config.yaml
n_layer: 9
d_model: 640
n_head: 5
n_kv_head: 5
head_dim: 128
d_mlp: 2560
vocab_size: 32053
activation: "relu"
norm: "layernorm"
norm_place: "pre"
norm_eps: 1e-06
positions: "learned"
qk_norm: false
attn_scale: 0.0884
bias: "all"
tie_embeddings: true
parallel_block: true
init: "normal"
init_std_qkv: 0.0176
init_std_o: 0.00414
init_std_up: 0.0176
init_std_down: 0.00414
optimizer: "soap_variant"
lr: 0.00227
lr_mult_o: 0.625
beta1: 0.95
beta2: 0.95
lr_head: 0.00708
grad_clip: 1.0
warmup_steps: 200
schedule: "wsd"
decay_fraction: 0.344
decay_shape: "linear"
final_lr_fraction: 0.0
batch_tokens: 131072
seq_len: 512
doc_mask: false
train_tokens: 649100000
steps: 4953
dataset: "wikipedia_en"
Each number is 128 + 32 x the weight over the matrix's rms, rounded and kept within 0 to 255. Layers, rows and columns count from 0. Numbers have three digits each.

# layer 4 MLP down, 640x2560, rms 0.099, rows 544-639, columns 1536-1663
132120169117114155086115128105144174062155142173154105127112131103172087079130123132171109142230133133142141157100128129121171101142150131178110148187149113120142101128118133114112159134135104155174114189183126096086118108137184097134176145110145108168128162101142075174114123128163116159183103101178124167163174154124126150087117141138092129085101117141065093146092162108137145133117
207113160103133153177125129139089136153101057132055139088145127146148138255151120135137138129107152170100178112036179109073112091161094155122123144206110150162121098146128092124094151155116115115124161118125150161122137184120192111050138179114104087118096110109117158171167155140124144139124132121133094173167169088175101157167142157138094083141173141084123136075156135106090178115152
151136090141163138124237134124154189149177155051090138154103109167088140124144121169081076135122133115141122064147134093154058178150171120092168111079151126130136092144137158124140131169146125150167111121113128197132189170124173159168078130112156120192103160119100152072140114103127158051072140165109161149132116088204137174118092135123116119122114180151139151090118178168155109163146
120164192130127116129124092094152198106122154158114109112112151165128127107160137110122137158062078049104140170154085093101179163143157147178161115142130144115119197120131085167076142076142105074092155151102139131136085202142153141109135116127104151197135116070171121137069147109122128098139119170120121078139129142086117188096091170105118137075172177144100107140114077086087084129153
086127118113203161076145126169180152111164151110117067068162097161111168108069131083082178132110161157150146143169176119158122182134110126135131084092092098118132147093128145107072109118091118134055099173080102202132105198127136124079090145140143097186095121115109137142128131080112108176117129132096126112154138088150183052150154117131117173113122103119107108152094110085113047116087
161106125110148048087109114103108138091057158105170148095113125108065141109169072078168084114166112132106129167146114085135150117135109128139127099128143121113118133129125111175150123117141093124110158092165160135116112136132138106170103075097092115117119096149120114117063133118086150139127124159121148192100136083158183177149079139143124073131100150108130139143148144140114108132183
138137049132079123128110084127134142123173101171166165123145147096105166123086159120156160174047143136165148192140148112129153180138119113140177130112114136108110140167132094159132124134111140125154105125135140057113132122146192124179110100123150158101178157177119235126135125116138135143067177130067110139124084175145114138188137132129191160152141152103149143141129113145123069121154
132124151149132117164139041112118089141132165122113103134151099129147084123087120102140153165116121181096072115155105147173111095074123083150175125143116121104139152123139099106097094124086109085128040108136152086107063108083143158179129169132120114159136054073095110136123112069046146150191066156122118078038101101112098152136134139188110104066125103086160146126127154137134197153163
172106139112158163143156237177122071091148080038172122110095114143064144087110142123147123118068128154120078115146128164084172148136122125235071090139137112099148158106132124117132182117102110132120140143132164094115126161122121180135126134125159067095105145167121102123153077129124119125117152134134152090085111140109198097094155151158132165206120094118088112129156184084157123068129
131109114173119128142137091136167134153139179157205126127128076094151137127146125107125057147166186133145062117079136187126102062094131123108132147116160091116146116111120085104133097084213118070076118089135130188135092153108117095129145076062067093088190111119141065149110059147156110158184173091068134165145094089060110112153133163112150101176147105077185104133129162133115077177154
160081135118138131137152123088142127114126098173128134134142115178069114127131127037140131066123126123142196095180129122065120152145125163150123104118071129156111149118118097120126129164113157087096122154188079135072118137146165150100171083109102061078135154116180143164138155166148144147139072149111139111136143140186127179057078106075130130148079082113123169134046167107100115121129
111098170123146152137124122089123089106192109144164163221101117104074150133085107107104151112147099090100109125156167171139140152117116135119124110191136127146118187119133179067107157135126169104118124071109143121144070201116143076172154160132105157157059140113136175092091103149138133095089135126102239149087144091110016094110144084150114095087143120160114135109101121191103206086129
179169113145128081146094099125113112097191168207129152143119135116146164126070128149097101143111129132150140152124160144147046135121124048157094163128116136100112106113123124115148097122101148131092183101219156104202128129123139141148199147143166135150161171104092153125126119094089129143208193122146090142059194107108110150122222094086132124130145139123170101133154156097135097152153
134167143114137156126108153103106103162140101141126183160091157152129098109155118132123104093069094110128092111080195093144156134255153169138145139164190145157107182128136185108132108152092165071113136086124074126124094121139127103121204128156116101098139109144136105131107131140118087148117135133147131179135164176109121101095104160139131142128187135177131120154131116087178132110114
116050109134121106101105115130060120147161134065110182078099101160112125120126157156125118192119120096113205094135155147121152125169146085120156096068137121159150087132124104192078112129144114088088173127165027123170127162097099117104084097138097168168106103109124113090160131121186160151165143112098087131125152133065141101148171135081155084157151113106103111143122134124158101140117
158171098148129173142140169114119087145126141111158133124095108149085144111102121084145157116046118117123117110061158124136045123124111123149090149165112119075117125151125176152103130094120114049111109128145171078075126173158164079182174107216140078168132063143107109120104092145149122147121119169179123172135114131120122168136195063133072124176138130135154161148126117116150160138135
206086130125187141130111114108114181115100156127159147113147091209111097111101142091099091090179105064148152151157133103119119073102121131121073179159109119108097159147128136113125089129085116129113228126152113150119164216102126135142096084065134164140133109162117100191121140119132170163124101141128129144167090130134163148113136123152098154099105129130108136095092118112088139107115
103126216119095118070099132104172126132155147082217097137146101100150116111120134108161105072114110100088136137122053222119140052050129171155142097095128128113119082130119096119114146104177158155181138125152130105106108118115121052009122137126103143159133121107110159153131102140117101110137169131108103108158166136120095143093085118134106098102090086085127158160111127077085162142117
131108150111222158199153120081166188141132104015118163159104114169117089095100105116139121149205109119162146169136138145097144183108131083076170159068128140053088087110126113121171176153160126104144141124123163096143124180105142087158123125105138135136139123121117163113118123117129159162073130118162113173119163141170130135028126095132153174098095107119115146126056070127108128131153
074166133103141146181139095094107091110150132134115169150132146191068175129162123136163133135138138132146076112094132212141117139170137155152115118121132160152094108159128061135161115167137131087148140084071173128086135078140149104171074123149152108160108117115110145147115147134160133102171126123149134173160167134117088119123151102166099144171098133081160121167183102159144156109111
148110178125088134133197110216137069141132154138144117096148160126170107149170086119135142167132129139166137148121132186182140176117133153144158083124104148144112122130141119166097098139142178140188127116122135156143136028149185125160148135149097172154171190133197164139106139131148148122120125144092157168123080145139177136094111110113165088144137130101138141155106101084134163104139
150132111119102067145082120155111124065112173151144073164144103083225128112155129120166121140127158125130082167140086152094112110144101166096122167068120109105117099086129072095141134105085164199131111160134140127148134149142082125113127113127123144122094178099164169148150165154159078078120127114125173141141127133137085195137128159141133159072116154120138123152108081156102159101115
114135125117115098114120077103126094140152205162152118119180132218131120113118134111015111175164165104197080136167076065096181100097145127119145171126140145194151171131134106145105127104082099128120096162114162133129094141130121106147131112216127086126156132142153151144138160062131144136129147079139219124142116154101190122121128113115150067109165159134113160108096123096100096073139
063135047128157153113163144152140085160158116149103080101170096164153123113113136080117137174107159112149138139191188143132137101090121143130132128063160074151094124161125105137114147155110091137124154065132155137158164145125113153166142123151133133140135153167091114147158150163115119227137042113129129121178129129133181118183130156158064084093137149118129107131113102094149115066128
099062134120151122150131170065110094111078092099057124089127124178189155080115131084131110167095078187148135176166124091085085104094114126184131176132199140109114148114127192097079100141145115151139117074133160106105113124123115103073099149174161088034156175149133142130156157147099189156081126093157125135080150136095101164144108120118107086091148131099148125178099082103125117138145
152075174111110105156128176070124175129113138148098174181183113148112162109096100129133119097101140143122169101160182118120145135161108081183099194096063126147120099169121129103122118118110131107111034091100124120101132150152130150164140152195139145168126149144159149145155157193101152126108123141145153136098149086177067087038127109163173161122169168136122127108118094155153130153152
082132163127116112117064094139113162156114145152110191174172107156123118169135148115094124108148091067083112091147125199076131107112119133120104128076105149148105129138127074106155157103092187112105178126099156119191110125101081122137091108128122088070078140091152166127116161119172120154115129129115128131125162136091204152165110115130117181161115093137119137106113118103109139180164
157136138105085159211135133167153117160083152158087102150091182160161132135050114111116100141115105009113104197182123193124150118174136150151141154183152159145136153088129113120166159131121153124131112115116109122107144131195078073122151168186089119155100130138149135112135125113124138144085080148179159124119129108153156142141124120171135197138122079093091116166121135124121191104148
109119152156105114102120135114106100123109159143127158079105136078170104111103132135155117095090122100141110211093112079114135161125151072119110145101092114125110124127132079125091104142141149118162137177141127054129139186140126136162161126092087107125132178122103157156090114069164108115129086086160145156118129095080118132233127148078149097105145156142122113174098119074175136112157
092173102157089172154144100124119051141165175093157175104167088123123135118152106086088099159209141043129091089127107123106094157134119117082115130115099106137112120136139181117111103150161139065128140080095083137153117118137128102046129096160106110113160072144119146087127112116144155111179131130133130178171138074125171129109082114158118166122097095120156056083083184082144135100102
116094108116187110107105142099141135096127117119164193128148116229205166122150138145136165101125145110081139174132110152113136089118138082176139128152104146121115123110123128104115128125188179151110100135157146129115143120099143128142128176153161103067111177128119132138114152121138121110175135149150157105115111106154136137154141094142125141167129166104079129132129123163148109128067
163114135115171100207142189138172120112153127143194122125097146200164132146107137198203148112169118118125106061077153156136133099149121172099166125135130131076104088152126153168126101118074135105160078145130164146123137174136088133229163130103162180098084122142142166081142159117043102147107098073095185130112120110120115058156155122127157109142095163133121140116091066132154151122124
191080137126127138135122132151121126143129165178117137157091118186123148127132112172124149087111150125123139125125112090157134161090095149113095166125120119168136150058128058092138114125127105160166078096127144083115132161147130142175152092151153146107175163123118175157121097082163112098131110148103163149128144121120075161153138174086109110146116175174172126170126142098153092158169
110157114124155128114169120092174122177109162100211113101134103123087175103129061140166135166171141135144157172137102125171133148128128203177135166094112158131107086116138138101130119110133092117170112182117150058184168110091180167110113157143182153094157118122172160120097102160171135155139147105126158187165116108154188106178126158130171195080146120124127106131118156153155139111142
096147216148087192138141152136123103120110132173136133112045095131181125151120116119045163076156108082110155110123176132170059067100105057115166157162112153144127115089130095137136117112124140122146080067126125111116140110102127109111107124092131109059135173075144096103151135076029122104113132091108152139127108119104119130094114089120114135081106172092129097095103150084121102119128
087124147132165096110092073131111106104111132117072099096171115167188094128102131113106165130031116140163143149166123107135128152064114155114151057108113121132128113138131115159151121109118150128114136066084091162129108079114073126125108083056116142146099161152127098137101143135133109185145139187102114106104097139116127134133093131064146160149150166152118120145142090053110109132111
135093182139099102131128163135045087158108082134172137141151161168094141131167125110097152089061128178083077175138163107125127143106162047106107115149143130034141077133125142124123129151144119145177121085122119121146155123152125084145098085120131081127140146097138101108138123125106109137132161105145129122179120105108043122128104175100104127168128130117105099161110086130093145129126
121187168154082108162178123115140086077196137069086160065135092172119110130115130181172097137113125140099111143098133108155093147131121156044125119088082095100113131176119115087142127133132122118129110142085132130090112174095158105100124153117155118137104090126133064161123127098125100072080092147120113185154103150161123072087153118091111112158158109110104136097120103090118128081118
154151156082117194137109148123110132179119080115115182146131171140136157105127165161183178136125146188086176204179090206113101176132135165117083127119154135202125132124127167153144153157171116141101112096093197135148123221140120137140156145112146130150139159142103168133160163133120134111133157146125122148087182177173140132130116078100193102152136064119150219114130106080131090193147
107128183108132124094148119160135154138159131129086133090073095132168128108189120072132104117143110136062159133094134133105107113121101125084099129117103132089138127125127099127113107106158077122129243089076125176132124201152149145224138104195151159129123135106141083147096145107096066152122163202114154159154074081101118094103103140192090152104101115107147138093109131067128145096119
103148103119179106101140142158216141153128141120129134111132122045138121095166168178127156178203119141106153159110087142095088104132125127206161144138179112111144156190117126143125133103139097130139164125092164126107118126123093120142112134126175101141138136118100132149102094193133149072131167113174083141134108198130092076126123120127158120189103109135133144137149099102076204115140
165152097128111160144103109108100073093044145095167107080149080156124112088133107166135071138106092078098113126134181158131107085078104051087075160126170140152084091158125109146120070113120150094123096107100168149064109116139194121114125123133145167186133153099125091124107132218131151103090122137108100102102158108165114132081123045126146207138143103107122155109139139102117165075121
063142121107148126066201129132149126151147165106130140177188148171096118103062117100120157180144125090115128068080126178142126166072156191225173134155192131192091122167137064138104116121176073122105174101135161096161114147153101151132122163071137140171178107130162110080112143121125136153125093107137120133090161126061172123083157099186127092141143093136156125121113134202105101130141
123084099136122153115114147088162150085100156113060120105107113108123147101112119073108176088137121120102134137131106157128194114098089072081127157100130154168140083105131151162071152131158101134131184115103163132157122169125184134098166096160065138089119137110149144166125142104115003109158145056123133112179135135082123075128104129129094124116156066161128103082171169177121085098087
155144086139133080093174088197113111118195136172098174143177131109155118162121148129095141151133126122153174123078116122158141128212146143068092096090098120111162156120127180148162167150110142137097111136090149140145120087116176148120059119160159113135176108134176200159135108107102120111168127119150148180148126146160149172105071159104162156135107152095159155122105144127144126146077
163160127000128026160131175055101126089227063184086110114133106069255098236152064085205147117143147121080194146104160143177116168153053126179069093084188086131056154142123146041151062067119159133090187133128102027045079050098191130091197069112092103132138239007037069088046112033150070015064181143089149125145132141093188135162107119085063145127133108161000122139001121107049114033069
090144038135130142149132126168118213129158150155182143093136176118139166163140104128194176121112160145112112168111087079105168075122151121158163097185143145151110085106143129158160127113145141183119113176166028179166117118145121143128119164100146164113169095137141177096127152189115113159123158168163118114207176093084151118093162196112150084102158155133133124107146129128144111219091
126188121148096128172085109088115163098075109085146124117074159118097115170145143073168149112139157104153106142153159128148157162111136203148156105092147113112151140159130148118099115083093119112105140106153108130095152196125128125057069087080142191113136136111090085094136126082131129096066128130132183151160136166140128111068107101111135095171127146168133131124088134139094073154101
120052068139145162107145114094160108143088127132092130135182134146082090109150116094158145156160123096134158048158153168123134127146133171172122153135101181083107143160121109137160108135139116155119095105169141090096144117126176115205142147087183082120076139169095145078143089107077150182154125084125149106110100101104109108142103116133148151181045148161127132109124112125124176146148
068086116111123175124202137143110136152132132114117109118106159112139083123116143103114116144123121130158125136148074101107074077138102191131133107119118116084104133120139129173098125146138119158132175089104125067152182143102119165178084144125123144092127121099063160090097159116142075130106188163167131109110128105150078143086090142152190131113119101088179111157079119168131091156136
117080112095056099092055098111105118122116115144091087143108141161125104145109149114117060147180074145153086091116062100138121154062126167146196137151162127119135123126129127149116128167109129063143154146113096121153106124150149136153122146102135088056113150110184156083187119144065099157139119149139187134155123147127122093094090125136186099136073168136132078101135156109117088147108
114146123144187140177121107197094151120153154137170130155184112206088092158128089114104087119097131134102108157147106188168143130154103152130123165085092106151147136126125143174159140133084113160150093154136147061092109070054119173128116092087133121166121131182149154132094126180159115169158154191124172122111086060108198129093163089176180219219121144172076109144122110171183121105159
156115135119054127104121164080170110103098148160140143136144156090154116156172117161090104078180145132091144154104132114101170124087100145113067091112113163138115142144139128177153132129127096157098072117107106064100180141150126092145113128181124125180088141131169130172139121093116137113113122144126156127128144142138115131140149124113123174146053158176093130117133125114134141129119
148145133118170143173155152067104133106091108146068138137155167131149151116148162178082161124161166141122157134154165106136190075114153164114176143121166154192139117138137109159194130156169163144161190108126177119142144152153165128115060127100108083118132122159156145123111120128130175177130140132133177105146169159087122129175067172164101089119153175090109167154110111168095084153124
117162145111175159120093108135146131146149091081189132173136166104000153097178113135171146128127124128102191163104201161107159096138103125121147080164125184149150117158137095180171100152134086211100124092077157106142071159137161142180128169080086136149132139138177088129131185144123175199151160160153100204158127111128140122125115150175130100171121132141126163094155167176155106104113
112153183152084049131056123076113075121129179171112058099165137135081077098119129062044152158135096134152117143102121089107142161139113113112060144084067120112127150145139194074159126134111166115107186067131119186159145130129013128117124133127145122136114104087096109149105130152103115121139104097117110114182157108115089090142169122173144140128119135096152149135092083170172085103183
160079100134141148073165090136140135117127143193194147160102113099128099158135124164090134145157125126157131150097158132145136131116148125124152101199149123101130137103129108170098115091135163179105144145103125143135161132144082148137131112090132138118176166144115149128143115132085108155118121133101121097124123143153122161138135134122077167119108147115154108150157083106185116068160
138081152132111128153143137174098164111151128132125113084195123060165083138166128171170175190101154143131156183133127193142118133143141125147184173115129121182148163133130087162158096166111151147118098150114123120144150135093143189176122158128140190073136098136175120122108180140137136106171118125119200117134161139163180140163108102176115148124142131127125137136176103162137142126142
086102144138101192109094129129129161079117157169124164132133139160209119141175116100072139069128147105120148170108116101150157106137088095122122129146100145090141143156126088111135095100135140124131131109122107047228162146144120056178172164128118095144164138108174133159071178066206102133117162092125131072146195109121113160118117132153123080110109193095110136113094080128097076141136
133091108181094142161106109128139089054109151130054101097123099097156146163141082093140133114055151140102137161042061133125158132195118121079154125122160162184109127148133071123127135125204114130120155199092110121149119195112184137182114113126138161117116080117122115095119085142141162088110110225124118092251098128170175165057151187127161138080081159095111103104167156096124145099104
074141131129073094138132089003114169106073113118169126151079132112180173140107137110104158105161111143108102117143114107112111196101120145128071085078142125110156132097119146127154173121155081134136112141095142121137114129130109125133110154144174160087109144130120138126125101077141133104104158130158140146156196137148144087081106125133175096134105100101169080060106219150138154102083
140135135131128179079104101133129127171203116086173077167155142122122122118130160188098114082096111151087130155061154106133171199061156131127144071104115150126114109108128181110116166143120150120137178119087070174134091140155186103154134161111143073144112138102118117116123112098131082129154107111161097142140151115187007173158140159243067124180123157109061150117116130092115153133177
095164095128088155107139141172162096156115128149161113135091140112132160102093117114140185154157151120155098165150096121105131110107124139119113193100168139126119152101132132085116160134093114119173166204162141156110084113129147143151138104170098120131136133153153159128099078145149111171054148081134067164072177117126138138212155103163157110136122144116141134132128122117123123148132
104104124125130195106139217189105106104176125114206121133077101119126102141030136176098184116139163072054134118072165128152148121145120177135079135153124100127107123081143151140116170127134118136129134035102115110119088100155181147118157116027088154118161139120083126091135105136139133135122197069111086132131130103129143108121079160106115156098079092079098152118131180142169088130075
115171179147194054122098116157170157144146155118185166239128131112154148149108115126120148186127158153116115081146089133112150118088133128126188088177109117186140120130122155159144132154169180162149114150057112162097123113151090164094094161092166168081123069156179064163129113148181145135154137119105134104111130140146157102226119096129175188154136082101157109169158124178163116138140
095193149119123165199125107158131146156078165030122228124181138172115113073171113139098083181050123117091164151140152193134145177131120130157127157128096126162119115148137089115124118110082133151107132143103140102133118106150094125165167092162136105144118166120103148068083084132102155208150169127086143095131128093157177162122095133122123142087181144152112097166146178138219124112095
122111110153104108105045121128158080106098161067205130137184152169146113085151102157156109086077139102049099132182175160107075103142123165141114141116123122146098170167126154117086113136056091151149100123121147093183149067118185130137093119114110155179066127134157139153144113087128143141181132100143081144106117137135113167177169089158120101110125079083112107090158234117086164138142
107095158120151137072140163103116146119129098105114185146110092166164119088126123151098126173105174152136098070162101133111131165110097099064117120140134132119128112102125081121133142114134127160102079119111149201117144110122076174088079127124138144065109108096151080138113181152105109147076109072149080077097120120140181114040155096110104117049131153143119113131150120154090096108126
162143147101135160038203085193209134101178118076090114114090129140102114086137163100171142154160137223126101036143134218151146075157156079094175100139142115145094157193119150097114172178121131110109087125086144149194148126130154141176162079132109146074138136086127135122133124143110150178119126135113155143127140095139141198096112132118156149099156182138127113072118132162105125169123
111181148137112146162090177134130105084143164150141178097081101145132158156209123169106153122131120102138179118143109122173129120093138135092164162084146111169129159124125092113181151119181166127098176193161087096100125113143140158129142113190118131118148152149155129146167120055082143101182126141133137111174076117116111154123126138098116132092165156093105091078147125117130110088182
107153168123168116087160129103131109123121093120156127169101118081135086154092093135098198159121138057164114075109151134128158152090137090138139102101106110155135111142138089131131135117104201169142100139139137115079113088135094137084064095135129150118161144147088171159106137103141112161143135148165193115165102068132168127171092103139121132187130099140135136133148090129109158111176
142085105122145134098111198128160120123130105106115104117118121166156134114118147119124165174143159106095158071083096069121134125153126140106154102103165113116093139127139061138096112140150138138116050153205161093115129106121133140211128103160182127149080101132110154131177131094106156085123106146105136066136135191151145165126117134137126083141070106131131137156162109144093061116129
029092085000249142222029052037167104200161000110144123203095148128141137204102044142180240075106077180144103049124173211167083053181090221254124101219066136185000079197096189149246181076140195196051147143117116077063169045056167055167202124122075138217000202146151118053000141165011000240000000120093139000081080070157158115162190020192223180204121130167000061026064079144210244136020
140148190133098098156101190142096171178127131152123117082131137102122125164041110142116027165092159103114087113156167158142135134176132120195166152131152094181156106100126129042114105114070117108146117148155121115111158107140159153119119098149096167130109137168165122161114164116091075076125142139116118165189151101101125085160162165122137187162144121161143130113155123189104124103179
103126130135129140106140170103133143126132136123110111108149097142111087133068124179137127085113119136149134138128128116116162076085140160130111155106147117176126169128129086124162112125134075123152124136130122148116113116109139155151124117109161112116148161153132116079140190061130063129140156111102115104181099148103111139150141102097139149185221177113094168103135138104135191144131
087139125123095181182153096125181076068068110178191104075073119159160176161190174050156068133125095111135112146123126076176099146066119105063131097126096107071154134113125128120149068123140124114101141060155123139148128116090131121096075121148099083145126125088140096128133129113105117127113053140104137145145115061118020120019117209129090103108144137111118139111110146134017100156129
060152166124156111146147114110142110142074141142138084115131136120173085119115126150159091161150126150130156131157145145152113113046135109128064114108125140114122133128131107094107155139126144120125187164102101058143104122098088136141136139142105099169117111190099100111118137132102115105117081140125112123122161127079154079165109172181116172149093165125098149109062135065082124134120
161157067161112079101117153131115128170019120133115163083185120087123152126100121158116144076101127095109114133148123171164159137155106158164121107096143102156171143048123153149119100132074101130116112140102077087152156106140154105125097173138167155157131133129112119114108107133078141065165090106154100140145178065101157114140114109139014077119198101116125122122124101146154092116120
116154171132134196127092112088047102116107176173136140145139117134070128144131113174103129121135089126162122088108123113115126124124144095144130162115130088136107171078125127103119103129078174157148154130164121124075111146107103151103115139082128122124162171126101166185118159124087094143097097177105080145132129119152123102049119133068179145108125157200147159139118153130092107070176
127144133123133133114160173116106193140131131122146158124089111161107143147164145148092144159136153074105103082054159101137063134131118170151177089157083099149147130110120134112072101127129129088079182111138152075118098157094088176163135098085145168155136100090191139171095139118163140123148139162127121124169090122149095127105117152150093126125167155129132127135143143169112162098114
146113069140103150116154131103156182065149124130155086158142118060131168168082121091158135116195132104136109102160141082099122175157100130160147146102148080119147131137122182106122112107104114128129093135107107161064106185129114133105180158112113230149152187139135123109135135161063144188123123144140140147095116096128111088163117168096122119148080077147140130091139117152137123137147
116079063120135079120178092089147106093121107145165141107074133191148138150131139126151079157111113155152134163122110166128094135139151145095098130164138141125118095150132129087124136110175134125137153141113134140171158137142153098116137173117130155129088128109061090142077128172116109124042047174101148073132139119124105119068143190126197103157038077091139100115107199127073213145105
116131179138095128139110131126121144111126129128149186199169120094166066167114095119101117116089126075178178113183145106118152123067169127166131064109160155127152139095119113103132148103142092139160093091175105086086125084147110135116138098120118103157115117117122104130086163148151120130147124096120149098060115073133068130086094130095126077121095123087113159163160158146135130141144
109106154153128126095132188186114183153220150194080144170086163090101082132155137094103130142092148172097142152072172154098108140167130109065114139146108145112108047136128080151116144110145120126116132137165150156143139161148126112142144101132106109092142166148144113181121136123141112108230117171138115107177087115163047179066130166179130139119101065169104133167134133147165129210077
142097124110090106156144145125103136110097134152108063166157148107084141139126122102155142130094184175112137174128117172116095194166126130177133149161203150175105136078129112086082121152159115113141240171176083069143084099126125130086115172127135099102151113124175163117139122087109091124097128150128030085117180148135104140133154176161186114138031125104169191131141126069137122152115
136122124147135134176093091116151109090157104105095159137119124063118124143198144112099112073106170135097139131144132127122135101124117110234150114141086152095141140135130126108132125139084080096127080141168107118156141208073188161077129143139140123150156133153156150066128172132151166091172180090128134173092135201165131210117170139086130170106082094035148144145154120197196136116137
109076197134109107140122112127110174159114165157087073094169117195067149061136144104090116124077093114126142137129082153087102131135109142130093106141135110120106180118130149136138127100122144160127120109121131193130129114137069131162180131163113101111095202094135117121158100094150128052155118052138100042133191118154177203133104159134127181105117073200133120110098141109150115108105
122122133109240145182063142090130105130122113102134108126111155174108063150073126119191119141138121124155132083177178121139067171129132144166164092137101104126151146110121159129168120083169163141114149130148099181065180143137195163213085145126137143102116172116141127155137093153163124140139153171104126140154096152140185084135147169141131121149134167148155124144129122196091085100156
170124143138088112174153134161131176083082157109088112152167160134160187106144142114142150117139162112124173236079106104084119109132127177124099174105099141103120128177136078090130107135149138115157149107110110103165130036108144144108171127132112148198147124115202176187140106118166211106165125089084128175150124130103137129124139118171115123132129114125156162169143151199143159154139
102177112127137140149151131129211140150203133087127145116176140117145179133163155109116126155102120152101139143110124130109120166139134064154149152176155136096083134156128095157121168142151133114098154085070183137149159134145138122134152110132127100163135128151133094120144042113148124147119171100138086095155139160094151117153108125187124095136049107130145120145123140056105126154132
119130111130121202154127150130109133174206140113098170125154123115141131142070118163148122121138179141135159138138158171138081179144103119143118077149126153113126135166128132136161129143138164165179114115151130117157109137164133130126171135146117146129174158141146139134119114128163081097107131081118113133149116106148149090189098092154122115122133090121170167086144147144097122134090
104145089171089094149137137133107059103094148108122142163131101097225076101105135147159119088100113091141134143126192144142124153137105096049132137187186105092139153121137073114087138102170100189171103135136115080189098109155190153095121175169140080114103120083112120097115121071098104119116078168112082120088151156113152103118067070081154094118111141112118115137109095162128067124095
162148171128133121122136146078147138170161137128117158142108155145124146147170088103116170130183099095147112134099165190126112126059133099162127127146115110164104163114137133119139146146148159119134096057080133118114128139150094114091123108170087171103086155075127141111152125167129096119113140167135156131137178145101179131178152147079143159105094091094148164170094082151102150114098
152157134112068131100179178185071091151021095082155165153131164107117109113193130127100180103201143176100143067173131088108119164168115185111163110101173134155136093103128141122084110156068192166135145066156132175164121182156165128155161139170125102144157133146233148134148116132120158098144124133133134143147145131100200127113168102113099130120114131168116098211145170136130128124165
106128114128106080118120095159093115130161118127145081106143138072141176122151159177135159085101102133106122126091142184091136134188119076106157132159141109104107102128136148088099127096123151169113171076217100161100201142101067163142128114114136217190152139151152150109171176123136100121158122093093134064159156116126165142000119128084152165149142157181124126161147119168165150140099
107113135092156128086122128090108172119183078137136101131107142139058138132182163150165099116051082167104155175092138132102143186083123124126171098175112138118120117126129101148082075147133142158142129176144137099114120103149094123143079114183108143091116150132125143107126162128101105130084130145153126125168087128098178198112200171111119186146167147125129088165119064116122142156113